{"n_layer": 9, "d_model": 320, "head_dim": 32, "activation": "swiglu", "norm_place": "pre", "positions": "rope", "tie_embeddings": true, "init_std_qkv": 0.0264, "lr": 0.0152, "beta1": 0.9, "warmup_steps": 0, "batch_tokens": 131072, "seq_len": 256, "doc_mask": true, "train_tokens": 1066000000}
Each number is 128 + 24 x the weight over its row's rms, rounded and kept within 0 to 255. Layers, rows and columns count from 0. The size above them is the row's rms in percent of the matrix's.

# layer 5 MLP down (transposed), 832x320, rms 0.0717, rows 605-633, columns 80-159
size [ 96  89 109  95 107  97 106  98  97 108 102 107  99 107  98  98 105 101 102 106 105 103  90 102 104 105  89  93 117]
[[137 155 138  88 102 121 110 136 125 129 124 154 110 172 112 144 115 121 142 163 150 126 157 147 132 139 163 133 129 147 117 119 131 103 103 144 140 142 119 133 150 142 129  77 134 120 123 152  54 124  84 141 109 165  87 146 102 109 138 156 122 153 109 133 153  89 115 175 167  91 138  78 150 116 162 125 109 165 121 136]
 [129 106 115 134 128 102 128 169 157 117 149 110 132 121 116 152 201 185 110 124 130  98  89 146 108 135  94 137 137 109 132  94 165 134 134 154 143 165 128 156 134  99 125 123 142 159 106 150 128 160 128 139 142 156 152 134 141 114 145 102 121 142  95 113 117 101 115 130 151 112 224 104 151 142 110 166 126  92 124 129]
 [193 116 120 121 130 124 128 104 171 188 142 149 132 126 113 161 122 107 102  88 136 138 109 157 118 119 135 105 123 169 117 138 137 161 131 132 133 143 159 143 123 126 134 117 102 117 113 138 121 173 118  82 134 117 145 115 103 112 158 125 134 122 118 145 139 140 123 129 113 124 140  93 144 108 105 128 178  96  99 113]
 [103 108 158  94 152 123 122 141 114 200 124  94 102 179 103 144 115 151 118 154 135 117 123 106 143 138 152 100 129 152  86 139 129 129  83  92 160 108 140 114 126 150 127 126  98 130 143 128 148 130 144  93 186 107 115 123  95  99 137 139 107 105 131 128 177 153 135 106 174  71 131 115 128 163 134 155 145 126 133 141]
 [161 146 115 145  96 137 150  68 156 104 107 109 105 148 110 137 139 116 152 110 148 116 156 102 126  65 102 114 162 120 118 123 122 128 126 183 168  94 134 123 148  94 137 111 144 145 154 142 147 143 152 100 152 126 135 135 130 143 157 123 133 123 132  93 125 120 163 147 142  99 103 126 145 118 130 120 144 138 102 164]
 [102 148 165 131 136 107 133 135 149 105 136 126  97 115 136 133 156  93 121 118 127 122  90 109 113 116 122 143 146 109 147 138 116 154 133 160 131 147 130 146 111 125 166  98 117 142 179 152  95 116 134 101 136 108 159 126 144 142 124 152 145 125 110 116 123 105 148 126  99 169 123 111 150 125 107  80  92 108 188 154]
 [156  71 168 132 122 129 131 138 151 151 128 115 106 116 109 119 157 114 133 151 120 154 143 115 114 120 119 133 116 125 149 102 117 148  89 174 114 123 154 148  97 158 135 175 110 133 116 154 134  86 146 122 104 141 162 138 139 106 146 154 123  89 145 121 103 117 107 132 124 123 139 138  96 169 139 123 179 111 142 101]
 [122 145 153 110 106 117 174 132 133 130 118 100 103 166  98 138 161 123 102 147 105 125 144 177 133 121  71 101  90 114 128 150 147 106 136 159  88 132  99 115 124 140 111 142  82  84 160 103 109 119 112 157 112 172  93 135 109 126 122 134 109 121 144 135 102 129 150 132 125 101 130 119 125 122 124 142 191 109 148 154]
 [ 79 108 136 103  84 123 127 125 152  98 142 138 129 111 131 127 130 147 107 130 126 122 134 102  91 119 108 117 103 142 145 141 156 102  95 149 153 139 126 160 129 122 144 125 149 151 163  90 112 121  82 114  86 135  95 133 144  97 131 100 123 118 139 152 163 111 101 138 169 162 133 135 107 120 102 161 127 130 136 141]
 [ 59 112 111 135 133  92 167 143 114 110 121 121 137 134 149  88 137 111 147 136  96 131 134 144 136 157  94 142 146 155 120 140 153 120 104 133 100 136  70 143 139 125 126 149  75 140 108 110 120 142 115 110  96 137 156 178 150 134  97 124 129 140 106 117 117 104 110 111 117 114 133 169 136 155 137  77 146 164 160 108]
 [ 94 139 182  92 127 137  94 119 127 105 124  95  88 133 131 136 128 112 107 159 139  78 105 157 118 166  90 140 137 115 127  94 115 131 118 144 104 159 103 148 124 109 128 163 107 102 152  90 120 106 142 143 164 102 150 137 150  71  97  87 105 109 124 140 124 130 133 129 126 110  83 169 144 133 121 165 123 164  86 121]
 [126 140  88 188 128 161 122 105 117 148  98 155 108 150 121 119 159 151 166 141 149 159 143  83 130 141 119 140 156 135 133 135 112 143 122 100 135 100 107  85 104 156 171 127 126 161 114 118 125 159 135 177 134 168 117  88 100 135  91 179 144 155 113 125 159 145 143 148 114 145 111 115 120 140 174 133  84  92 112 119]
 [136 127 118 127 118 153 126 163 141 156 104 125 150 135 142 103 102 133 110 133  99 112 185 188 103 173 119  90 104 121 105 105 124 139 120 154  98 141 148 145 131 148 111 139  82 114 120 140 128  91  88 122 143 163 116 102 140 102 107 132 160  59 142 135 144 117 116  85 120 170 111 188 132  98 129 109  98 141 131 114]
 [174 147 160 139 129 124 126 126  98 141 116  99  90 162 100 157 173 157 151 125 153 116 118 155 115 115 130 145 138 108 109 119 101  76 185 138 102 112  93 106 114  92 123 156 114 138 109 152 141 136  93 104 103 155 166 160 149 133 166 126 107  97 153 118  52 161 140 125 114 120 150 145 152 121 134 147  89 162 134 143]
 [146  97  75 106 102 131 164 173 158 122 146 108 123 112 123 140 119 123 138 103 115 126 107 127 141 106 115  66 114  80 109 121  89 105  95 139 108 111 135 122 143 107 138 154 109 113 130 158 136 102 120  80 147 171 162 102 122 133 126 128 121 140 168 134  72 108 116 125 104 117 124 125 155 138 119 119 177 152 129 111]
 [101  73 150 155 110 154 106 176 137 110 122  78 148 129 134 151 125 148 102 147 104  74 158 153 102 142 120 142 148  90 123 129 170 159 169 116 148 130 101 104 143 115 100 145 158  80 101 120  91 108 142 113 128 123 169 106 171 181 116 107  85 113 102 128 166 113 130 138 135 143 107 134 132 153 145  91 148  94 100 127]
 [175  83 139 123  84 146 123 129 137 126 127 101 106 108  82 101 122 165 110 139 133 183 177 142 164 111 128 110 128 148 148 127 134 185 156 119 117  99 120  65 121 170 149 166 147 123 166 105 155  81 131 171 125  78  90 133 122 151 147 133 134 113 134 166 113  77 133 145 133 114 147 117 138 177  97 117 125 138 150 126]
 [141 134 105 120 124 151 103 140 121 183 123 127 121 183 138  88 157 119 174 133 145 162 145 135 102 149 165 116 134 132 126 131 118 158 168 118 134 107 159 112 117 124 149 122 126  90 115 123 133 110 133  87  97  97 143  68 112 144 143 118  83  87  86 152 128 137 158 124 110 143 118 135 124 139 154 144 115 112 126 118]
 [168 152 144 157  90 110 138 150 132 116  94 141 142 159 120 123 121  91 124 119 121  84 159 162 102 104 141 176 100  98  96 131 115 111 147 133 135 137 117 148  80 114 122 152 105 114 150 132 106 114 118 156 122 112 118 129 106 150 112 121 127  92 127 113 118 118 118 169 160 122 101 136 129 143 136  90 116 133 155 130]
 [ 75  96 134 125 141 112 155 100 118 106 111 100 108 157 104 107 134 150 111 126 107 141 143 125 143 106 119 113 134 118 145 134 114 140 128 131 156 141 163 150 142 112 187 118 129 153 145 152 131 134 107 130 142 106 143 138 140 120 118 130  98 118 172 141 158 145 120 145 151 101  97 159 163 115 102 184 129 134 143 110]
 [133 138 149 129 133 170 176 103 130  59 147 125 120 131 164  97 121 112 108 119 136 158 137 161 119 123  85 137 134 114  97 143 133 140 167 106 129 128 101 140 145 128 163 114 160 122 105 116 105 100 108 160 139 103 129 128  92  83 149 122  68 141 127 136 121 118  95 106 135 117 132 148 111 141 127  85 123 139 164 133]
 [120 144 111 127  88 131 136 157 119 110 117 111 114 121 112 130 154 126 121 129 125 156 179 146 110 126  90 147 116 111 151 147 133 157  85 165  71 114 153  99 124 123 118 156  87 172 105 127 160 112 118  97 167 152 173 101 124  80 110 107 132 165 126 138 145  81  91 125 115 123 129 142 103 115 108 118 124 112 128 119]
 [131 167 131 146 149  89 108  98  99 156 138 113 130 108  93 162 102 128 145 145 187 108 117 114  92 122 110 121 162 120 120 100 174 139 132  97 134 109 152 120 177 145  92 143 151 109 143 132 138 123 135 143 121 151 112 125 158 130 138 106  86  73 158 114 154 157 110 132 138 138  66 104 151 102 104 106 104  80 144 140]
 [149 168 145 119 117 133 146 117 154 133 113 185 141 115 132 111 157 123 135 156 176 109 137 110  88 126 105 134 139 114 123 113 128  96 110 122 144  86 107 169  88 100 159 112 151 109 116 133 128 138 125 107 119 170 111 162 122 115  95 140 125 153 152 125 193  93 175  76 126  84 125 121 137 155 128 119 114 104 113  97]
 [140 127 105 132 149 115 143 133  93 133 138 103 132 128 119 151 171 106 130 134 104 176 101 125 140 145 110 106 122 164  94 118 149 161 191 146 119  95 173 142 133 107 128 165 178 134 144 144 130 142 120  92 151 150 119 114 115 104 123 150  61 108 153 115  93 153 124 139 123 133  67 137 131  78 143 122 144 147  90 165]
 [102 125  99 141 100 150 131 112 111 136 125 117 124 131 141 138 146 120 144 116 119 181 121  94  84 153  86 115 112  99  91 156  91 132 137 117 127 150  98 145 133  92 147 153 118 105 110 131 190 110 104 130 113 149 112 134 112 128 152 128 124 108 109 164 128 150 134 129 140 153 137 143 156 143 134 123 118 121  84 147]
 [ 73 137 118 100 146 110 104 129 126 118 101 119 149 154  90 129 107 135 168 144 119 155  96 136 146 123 145 128 121 118 118 129 154 196 105 126 146 125 144 126 116 158 134 155 130 133 116 127 122 130 108 131 133 150 148 129 155 167 141 109 143 153 106  80 163  95 111 124 107 123 103 127 169  83 113 133 132 126 150 124]
 [119 118 155 137 149 128  98 122 114 134 119 117 193 137 117 143 139 134 147 135 124 136 138 117 166  83 122 121 129 182 132 108 148 107 124 108 149 115 127 135  75 144 144 154 141 149 149 154 149 140 122 141  99  71 122 107 123 120 128 129 146 135 149 160 110 113  92 142 139 110  71 116  98 107 143 101 138 121 126  93]
 [118  92 102 154 140  99 148  89 138 140 143 152  79 139 175 136 137  91 121  66 138 143 152 147 117 112 161 134 126 129 122 110 100 156 109 120 140  90 123 140 122 105 136 187  84 134 121 138 113 143  84 114 134 123 129 168 131 120 145 144 133  89 116 119 104 125 156  73 116  96 139 159 130 108  79 148  90 176  77 122]]
# layer 5 MLP gate, 832x320, rms 0.174, rows 606-633, columns 80-159
size [ 93 100  96 108  96 103 113  95 110 100  97  98  98 100  95 109 103 109 101 103 103  89  97 107 106  90  95 127]
[[109 137  80 123 105 125 127 143 149 110 128 120 138  89 122 123 140 137 169 133 158  96 104 128 119 163 143  94 139 108 143 117  87  91  76 114 127 141  89 105 154 188  88  97 131 193 127 125 167  80 113 131 155 134 127 144 123 148 108 111 127 143 162 119 137 119 143 135 136 158 165 118  98 127 171 143 105 108 129 178]
 [102 132  99 137 119 103 118 159 126  89 119  98 102  93 126  84 134 166 113 163 121 128 182 145 113 107 128 123 134  80  82 162 127 135 113 129 118 113 126  84 110 116 151 143 164 132 158 135 167 112 142 140 102 116 114 158 156 126 145 123 108 167 147 149 129 141 148 129 109 163 168 110 121 106 152 100 115 163 144 136]
 [130 138 132 138 120 131 124 122 102 127 127 134 110 117 128 127 124 152 136  82 126 129  79 184 142  93  61  91 129 144 139 155 140 138 116 111 105 123 113  94 133 122  94 141 173 104 152 153 139 120 115 125 130 146 130  89 143 118 142 109 116 106 126 109 123  85 104 136 112 113 124 126 107  99 141 127  91 172 150  98]
 [105 142 160 126 129 159 151 139 121 125 113 118 128 126 124 169 123 154  97 141 100  87 137 146  96 169 132 138 142 118 148 142  84 153 125 103 113 116 136 145 140 100 134 148 163 134 131 119 116 123  89 131 133 144 129 143 154 124 129 124 133 131 113 147 169 125 140  97 127  95 151 145 132 133 146 162  97 126 129 127]
 [117 102 143 158 112 175  98 110 152  97 120 112 127 119 120 103 140 120 133 119 149 139 142 139 150 170 104 113 143 130 141 147 119 146 146 157 113 158 147 156 157 154 127 170 152 134 132 124 113  77 148 152 109 112 172 134 143 137  70 115 105 135 136 133 137 107  97 134 135 121 103  94 120 107 126 121 132 110  70 169]
 [ 95 139 121 117 145 143 114 155  94 142 132 133  50 141 116 121 118 141 169 177 155 126 131  76 105 176 134 132 165 131 159 163 173 118  91 143 150 118 141 153 102 140 117 156 137 137 166 111 136 146 146 113 162 161 180 117 207  91 127 172 138 164  94 136 116 128 142 145 162 117 115 151 124 115 134  69 168  95 133 113]
 [108 107 174 105 141 100 129 174 127 124 116 114 104  99 149 137  94 124 141 128 119 132 168 179 134 132  94 108  81  96 167 147  96 142 147 115 125 122 164 140 139  94 123 152 138 130 150  58 142 127 102 194 123 108 128 145 137 140 136 120 146  82 171 162  93 146  91 133 118 138 136 143 106 125 139 143 107 152 129 101]
 [ 95 132 103 151 120 137 142  82 141 186 142 121  87  91 120 136 112 103 145 115 113 132 113 127 136 141 126 149 122 129 201 163 120 160 166 155 117 135 105 109 139 159 117 112 155 147 142  81 150 132 117 145 181 116 136 114  97 100 150 101 130 107 147 153 127 100 101 101 145 132  87 102 141 107 121 116 154 127 115 133]
 [153 156 113 151 102 117 126 100 157  99 150 120 115 104 133 166 143 161  97 144 131  96 105 116 154 154 112 129 144 128 140 156  97 141 112 129 112 100 120 119 106 132 116 140 124  66 164 123 124 132 129 114 110 131  99 107 107 151 109 117 170  57 124 133 125 121 130 157 138 111 123 168  54 102 168 184 144 138 105 156]
 [ 90 129 137 134 122 155 148 126 108 110 101 172 145 139 106 125 108 148  96 127 119 111 112 122 104 147 153 115 145 155 124 150 156 134 131  78 148 138 136 105 173 140 109 117 161 108 112 140 128 112 110 123 114 132  78 107 142 120  98 173 115 158 142 110 159 128 125 127 133 122  99 140 120 103 157 144 136 100 114  91]
 [105 100 150 110 157 165  85  95 149 116 143 140 184 119 124 139 141 146  94 143 155  79 114 137 160  87 101 119 150 126 122 142 131 141 178 146 117 144 122 142  99 162 168 135 143 114 163 112 134 110 161 131 108 154 120 133 103 126 175 144 131 164 137 141 134  88  95 178 114 147 136  87 119 110 128 131  99 120 146 145]
 [115 117 153 139 135 138 140 113  87 133 129 101  53 133  91 154 142 130 107 149 149  87 140 155 136 104 154 122 119 153 106 129  74 117 131 145 130 123 172  97 103 127  99 126 146 122 158 123 147 138 114 109 114 113 104 125 135 123 161 186 132 148 165 168 101 117 120 126 159 151 164 148 161 132 176 139 148 139 118 132]
 [ 93 120 168 132 166 163 147 104 118 115 135 125 191 177 102 104 155 109 124 125 132 121 155 142 181  97 125  97 125 104 146 120 128 116 175 115 156 104  89 144  93 119 152 107  95 152 126 199 144 115  86 129 137 131 136  86 147 146 147 127 139 111 124 141 108 121 154 103 157 143 154 138 129 102 111 154 127 108 123 136]
 [138 119  98 136  92 119 117 100 158 130 124 135 131 128 160  85 117 124 107 141 156 155 114 159 127 178 124 111 152 153 104 157 114 114 132 145 111 106 144 101 106 144 149 147 150 112 161 118 145 129 132 111 143 121 149  87 171 119 116  94  97 134 105 144 138 137 110 162 117 118 185 150 114 161 114 153 116 124 108 151]
 [124 165 148 136 155 115 149 109 120 101 157  98  94 145 140 166 123 103 106 143 144  79 162 114  94 123 130 120 119 129 138 131 135 156 140 103 126 122 114  91  92 118 170 103 115 104 189  88 129 152  95 124 143 150 142 123 110 114 143 130 112 141 130 139 104 132 144 115 140 132 161 133 151 180 138 130 132 124 146 102]
 [120 122 105 145 173 136 141 131 105  59 176 120 152 103 178 117 134 128  99 148 129  94 148 112  97 130 142 104 159 128 158 155 132  92 135 113 123 125 116 128 134  85 143 100 116 106 126 126  95 128 159 172 143 132 138 118 146 131 121 118 111 159 114 101 106 110 102  96 128 154 109 113 106 149 188 164  87 145 129 121]
 [119 101  93 163  86  95 104 117  99 118 104 130 148 102 146  97 119 137 157 115 157 139 129  92 145 138 173 113 117 180 128 170 157 125  79 151 112 118 125 148 102 145 152 112 102 108 145 101 111 115 134 109 105 116  95  85 148 111 139 110 154 115 112 140 165 149 138 100 126  88 109 130 149 121 143 150 129 116 130 120]
 [104 118 125 100 158  99 150 152 109 115 166 131 121 132 122 144 113 130 147 133 145 132  86 101 115 149 122 167 132 152 124 119 134 115 118 117 112 137 122 144 123 106 133 103 168 104 138 146 143 148 133 101 123  84 181 123 109 152 164 127 100 148 140 156 134 141 121 118 156 142 109  99  74 106 161 142 157 125 134 156]
 [129 104  97 144 177 108 148 138 144  97 147 173 123 149 119 186  97 106 120 100 109  80 123 111 125  98  76 137 151  99 113  98 130 134 141 147 124 168 129 165 129 165 156 140 167 118 109 111  92 148 125 141 135 120 122 166 102 139 182 100  83  72 157 119 136 103 144 117 118 148 100 142 126 135 119 140 161 137 132 153]
 [ 92  91 111 110 110  92 123  94 109 142 129 126 154  97 137 106  93 119 151 122 127 105 134  94 181 141  94 161 132 109 113  67 153 115 169 121 144 165  93 109 111 102 148 117 136 131 143 135 183 111  95 121  98 166 116 151 144 119 117 114 143 120  88  80 122 120 168 132 149 155 104 157 175 138 172 142 131 122 126  80]
 [107 117 127 158 113 111 121 120 139 101  93 104 108 110 120 124 153 124 118 173 145 128 129 109 101 159 111 122 121 127 121 145 146 142 173 114 120 116 122 117 138 136 175 132 101 111  94 172 102 146 135 158 131 146 154 146 106 110 116 153 111 133 126 152 157 168 102 110 169 120 117 118  89 139 153 144 120 125 115 126]
 [132 129 122 125 123 173 153 112 130 105 135 139 147 157 201 141 127  93 145 135 110 144 153  95 145 129 118 124 140 135 113 109 127 142  98 163 116 132 127 140 137 144 146 127 106  97 156  70 125 144 118 105 122 116 141 126 125 144 128 107 124 147 141 127 136 135 118 118 134  91 136 152 126  93 109  88 189 137 146 114]
 [ 97 139 125 108 125 133  81  86 136 111  70 168 116 194 164 130 119 108 132 137 135 125 149 169 115 142 139 110 122 116 129 137 142 150 109 123 100 161 182 122 131 118 174 185 122 107 146 126 120  96  99 140 143 120 157 103 162 140  93  87 144 112 138 121 125 133 126 137 125 155 114  99  95 120 113 110  79 110 127 128]
 [ 93 111 160  86 108 108 133 184 120 131 112 112 132 148 107 163 176 124  98 106 110 114 120  67 118 140 164 131 153 158 119 136 142 153  87 137 180 126 129  90 128  94 139 150 161 120 128 141 133  80  95 120 145 114 179 124 127 132 132 107 138 123 114 124 111 156 141  97 101  81 105 143 162 180 126 144 144 110  94 152]
 [ 75 158 159 103  98 117  71 177 134 120 129 159 116 104  89 105 125 140 104 122 130 167  80 144 128 117 139 178 125 127 114 133 115 140 167 122 133 113 176 116 118 133 127 172  92 156 170  86 126 135  57 156 110 120 133 117 116 160 147 118  92 156 140 167 125 138 135 152 115 148 135 114 102 152 150 137  92 168 103 127]
 [108 172 155 132 109 142 143  97  98  98 104 137 125 109 140 127 132 129 134 160 130  99 147 137  86 135 136 119 140 115 130 115 113 144 135 135 164  87 156 115 138 123 125 165 115 119 115 142 104 110 129 143 155  91 148  94 123 133 147 123 116 121 115 127 117  93  97 124 116 121 114 161 120 142 106 127 150 110 174 121]
 [159 133 148 122 150  70 136 114 135 133 174 146 112 116 140 130 116 117 173 146 134 114 165 136 148 137 118  80 148 122 104 149 119 138 107  94 146 112  84 131 177 105 135 171 135 171 149 118 110 117 123 119 129  71  73 105 137 123 133 137 138 128 123 214  63 146 134 117 107 126 126 116 120 142 133  91  78 173 117 152]
 [140 116 113 114 130 120 129 123 175 101 129 145  98 132 132 129 127  95 158 126  81 172 126 107 139 125 123 109 147 119 133 119  78 122 145 127 121  75 129 102 148 106 182 164 151 106 135 127 120 141 127 146 165 116 119 156 148 166 142 139 138 158  86 150 146 116 132 149 156 145 163 140 149 106 153 144 117 104 119  76]]
# layer 5 MLP up, 832x320, rms 0.194, rows 606-633, columns 80-159
size [ 89 100  96 103  95 108 109  88 108  99  98  95  96  99  94 113 102 101 111  97  99  91  95 101 100  89  95 136]
[[131 120 104 137 134 108 105 109 122 134 128 130 127  94 132 141 140  88 134 118 185 111 145  97 155 109 135 105 114 130 129 117 128 152 115 114 116 120 103  83 112 115 137 162 118 136 121 150 112 169  83  93 113 176 212 158  80 107 131 120 175 121 156 147 125 115 179 117 116 124 124 115 164 137 146 116 167 142 160 128]
 [145 103 133 121 113  96  98 118 141  86 154  96 129 127 124 117 152 149 163 165 138 158 134 131 143 162 113  80 194  69 120 116 129 116 144 124 138 122  81  84 155 114 113 124 141 130 134 148 136  95 160 154 144 116 118 117 110 122 164 121 116 146 129 122 107 100  99 144 131 125 123 105 113 136 154 149 130  91 144 106]
 [127  74 122 149 130 155  90 121 102 136 116 148  86 114 103 151 114 120 121 143 109 122 104 152 157 154 105  74  97 168 134 111  93 106  93 133 154 149  97 126 114 138  98  97 119 162 142 109  96  96  95 123 142 138  94 106 128  86 124  94 157 110 157 133  89  87 132 155 113 142 123 168 140 106 135 137 113 100 124 125]
 [130 118  97 104  79  95 172 120 112 168 138 157 145 134 144 156 112 119 149 148 136 137 109 113 121 137 105 101 105 144 134 118 144 158 123 171 155 186  98 136 113 133 103 110 141 111  95 159  83 125 108 123 130 189 141 139 134 136 116 150 139  87 108 146 156 119 103 144 115 168 175 161  92  83 123 138 135 108 124 168]
 [136 106  97 139 153 142 130 140 105  87  64 125 131 117 130 143 118 168 180 125 137 127 117 106 174 135 114 116 167 118 129 125 106 101 108 103  51 166  79 144 131 105 118 119 134 106 134 140 172 123 162 125 118 112 150 124 127 114 144 167 150 142 102 125 140 164 103 155 128 112  81 122 152 110 135 134 127 126 121  99]
 [ 75  79 124  99 158 116 127  89 129  73 117 163 144 126 122 127 139 111 146 139 115 108 136 116 140 124 123 130 122 137 123 130 144 120 112 107 107 136 107 170 169 125  68 138 157 122 154 138  94  84 112 120 129 117 161  79 115 159 108 185 121 134  49 123 154 101 133 133 119  92 117 136  97 145 132 127 128 101 165 111]
 [135  92 116 176 124 150 110 133 130 111 175 157 128  96 141 150 145 153  81 125 131 101 112 130 101 128 170 123 125 147  15  89  97 152 129 102  90 122 106 150 128 124 139 118 128  97 119 199 122 140 166 109 135  88 133 132 112  85 168  99 109 133 117 178 164  94 122 154 142 112 121 127 115 160 144 120 100 142 135  86]
 [ 92 123 116 119 134 173 152 113 135  95 156 157  89 128 168 117 137 134 147 126  97  89 156 138 124 164 137 119 133 100 118 118 165 122 129 108 128 142 154 110 141 107 155 131  72 118 100 132 116 144 129 134 118  80  81  85 188 114  96 126 132 141  96  83 125 111 113  81 121 121 146 106 111 122  98 162 174 135 144 107]
 [133 148 105 156 121 149 104 136 144 104 130 129 142 179 143 102 137 112 134 146 136 155 155 109 122 112 117 141 125 139 112 134 186 153 138 125 149 151 156 142 126 161 134 141  95 145 125 115 156 124 118 109  93 106 129 190 131 159 145 174 145 158 114 125 136 103 135 143 131 162 122  92  81 114 115  60 110  87 151 146]
 [138 142 102 132 170 145  73 101 147 102 104 125 135 114 145 121 171 168  96  89 117 106 163 137 131 149 129 105 154 138 101 105 162 109 124 185 165 120 115 195  96 176  77 108 101 129 124 150 116 118 111 128 106 107 126 120 142 102 169 120 155  91 106 139 104 119 115 139 143 129  93  96 122 103 143 119 145 129 143 133]
 [119 131  96 130 128 127 130 146 139  95 120 168 102  90 145 147 102 107 143  83 127 168 132 150 134 128 171  81 104 153 159  56 113  91 157 145 149 117 142 122  82 136 138 130  99 132 108 111 156 136 139 168 145 123 132 127 134  92 140 160 145 124 126 101  90 153 119 105 150 162  95 130  63 117 130 154 104 138 107 159]
 [134 145 151 117 121 119 112  84 137 134 126 138 108 147 143 128 134 139 111 108 115  87 122 115  99 179 151 142 128 115 139 125 158 127 103 149  99 213 145 104  44  95 128 146  96 101 118  94  66 126 105  98 151 130 138 136 121  84 147 143 122 112  92  95 176 132 180 129  89 130 111 174  93 139 112 158 113 143 120 133]
 [156  98 112 152 101 141 148 137 101 129 150 136 147 138 120 129 156 119 122 126 122 142 115 123  91 162  82 115  85 118 131  95 122 101 127 114 156 152 103 105 117  98 115 115 139 122 142 113 110 114  98 115 168 115 101 130 122 117 171 118 135 151  82  82 139 116 113 103 183 157 112 142 110 181  91 124  92 150 114 113]
 [ 94 114 143 112 180 178  98 130 137 156  84 121 127 133 129 119  78 100 145 109 133 153 123 148 158 169 109 113 144  87 153 132 162 157 112  90  53 107 125  90 130 115 129 143  92 109 132 138 116 143 128 137 116 136 108 113 113 129 132 157 129 140 171 104 150 135 173 121 167 167 142 118 141  88  84 116 153 100 135 112]
 [174 130 154 120 117  90 130 132 109 119 152 133 167 117  95 145 106  85 100  87 153 148 105 128 122 151 125 126 151 165 118 165 131 128  75 112 108 150 174 141  66 146 158 130  87 113 114  84 167 125 119 151 119 151 119 162 126  77 156  74 141 147 165 127 142 103 136 135 124 136 121 142 135 130 139 139 108 135 135 180]
 [113 110  66 116 169 120 102 118 111 149 121  96 108 136 143  92 148 124 166 143 149 161 169 116 115 172 133 111 185 125 128 152  94 119 150 115 133 140 114  90 101  95 142 137 177 153 144 125 150  66 119 160 113 113 111 118 120 132 114  82 148 102 119 158 118  99 158  81 140 134  81 147 115 119 155  82 128 104 134 155]
 [149  91 118 170 135 134  78 139 129 120  96 110 138 134 106 126 168 119 161 114 161 122 146 100 158 130 142 128 141  78  91 108 109 151 124 119 132 127 102 136 136 147 138 107 148 103 127 163  96  94 130 142 153 101 170 121 146 140 162 128 131 122 135 139 139 120 120 131 172 166  92 124 121  83 135 140 142 142 144 162]
 [ 82 123 126 128 112  83 138 117 112 134 167 103 158 112 140 137 121 107  91 168 114 107  93 155 166 163 110 176 154 137 123 119  99 121 126 148 138 111  88 115 118 134 112  79 142 111 171 124 105 120 104 132 137 115 134 122 104 121  62  98 106 177 142  94  99 146  82 151 135 142 107  94  86 106 136 125 103 100 117 122]
 [102 127 134 130 160 113 110 140 139 132 135 169 116 128 116 171  85 107  85 113 113 139 126 108 123 160 104 112 150 166 185 139 112 145 129 141 151 125 135 124 130  91 124 158 135 126 101 118 121 141 110 127 145 102 106 109 107 117 127 129 100 126 160 122  92 133 117 136 149  83  88 153 146 131 141 154 156 160 125 108]
 [131 146 170  91 177 150 149  89 132 112  84 117 116  82 117 149 128 170 133 164  86  91  99  96 151 104 136 126 130  98 123 114 117 133 133 150 169 137 136 128 122 136 151 113 153 111 141 122 171 130 105 165 123 128 119 170 114 116 132 107 120 134 146 127 114 133 187 148 115 130 154 114 162 123 112 154 152 134 148 135]
 [114 141 123 131 116 132 128 106 111 103 134 131 120 113 131 102 138 129  99  69 143 104 114 121 117 145 146 115 115 118 145 118  85 135 134 103  96 150 142 124 139  92 179  96 149 135 110 132 107 151 116 167 105 155 127  93 153 116 102 158 127 127 165 110 109 131 108  53 151 180 128 113 136 106 147 116 109 130 116 135]
 [162 147 149  98 108 125 121 135 121 168 157 119 136 126 125 179 118 145 120 112  96 144 136 131 127 140 157 102 161 128 119 145 120 133 122 177 122 159 140 149 125 138 110 152 164 105  82 114  67 132 144 135  85 164 113 122 121 112 145 134 111 139 149 103 145 112 146 141 101 151  90  80  92 144 129 124 142 113 131 131]
 [121 131 151 149 130 139 126 108 105 147 144 122 137  93 101 123 140 140 135 118 101 110 138 125 127 131 152 133 112 119  75 146  87 135 134 121 144 115 112 114 140 126 148 142 115 136 141 105  98 134  91 148 109 162 133 111 113 112 123  91 139 123 105 166 104 159 105 136 135 134  97 124 136 141 189 118 132 148  86 144]
 [174 115 104 150 130 147 144 120 107  91 119  65 125 158 115 158 120 119 131 107 120 124 124  97 168 134 166 117  94 137 140 134 126 157  97 130 148 123 100 119  99 139 120  97 129 134 161 158 144 149 124 128 110 133 138 168 118 107 107 138 131  82 151 106 149 130  94 117 165 138 146 106 152 119 140 153 140 108 115 107]
 [160 140 150 106 168 117 128  85 138 124 124 122 122  93 142 112 114 115 142 118 163 130 194 163 157 150 104 102 149 148 130 105 145 130  80 133 153 140 131 156 124 120 151 131 112 136 147 150 157 108 119 111 140 160 118 152 138 142 153 138 136 106 143 105 108 129 122 120 131  90 165 118 125 140 125 108 126 129 161 124]
 [102 132 157 123 132 153 136 118 117 132 117 133 122 161 113 139 164 122 111 130 154 125 124 154 133 160  98 131  95  88 103 110 116 111 165 103 115  93 101 121 125  95 128 135 108 143 134 126 145 116 142  83 142  96 163 118 114 159  98  89  70 159 100 146 124 151 170 101 160 131 142 126 111 113 145 139 159 148 123 163]
 [104 131 138 131 176  93 148 153 139 134 100  99 144 155 131 139 141 121 110 112 134 130  87 132 119 104 140 143 111 127 136 162 102 129 133 160  84 141 125 149 115 127 125 120 134 155 113 140 139 120 132 118 114 166 141 174 138 144 116 121 109 112 178 145  54 146 119 159  82 121 154 156  81 128 132  84 137 129 107 105]
 [121  89 140 108 155  79 124 151 114 106 136 108 118 103 118 148 151 104 157 147  69 148 173 118 121 115 169 134 146 121 128 113 128 118 154 149 102 112 133 112 140 148 149 105 180 132 121 112 109 158  90 131 140  88  93 148 137 111 115 132 154 116  89 158 129 123 142 104  90 140 152 151 148 127 121 137 129 134  74 106]]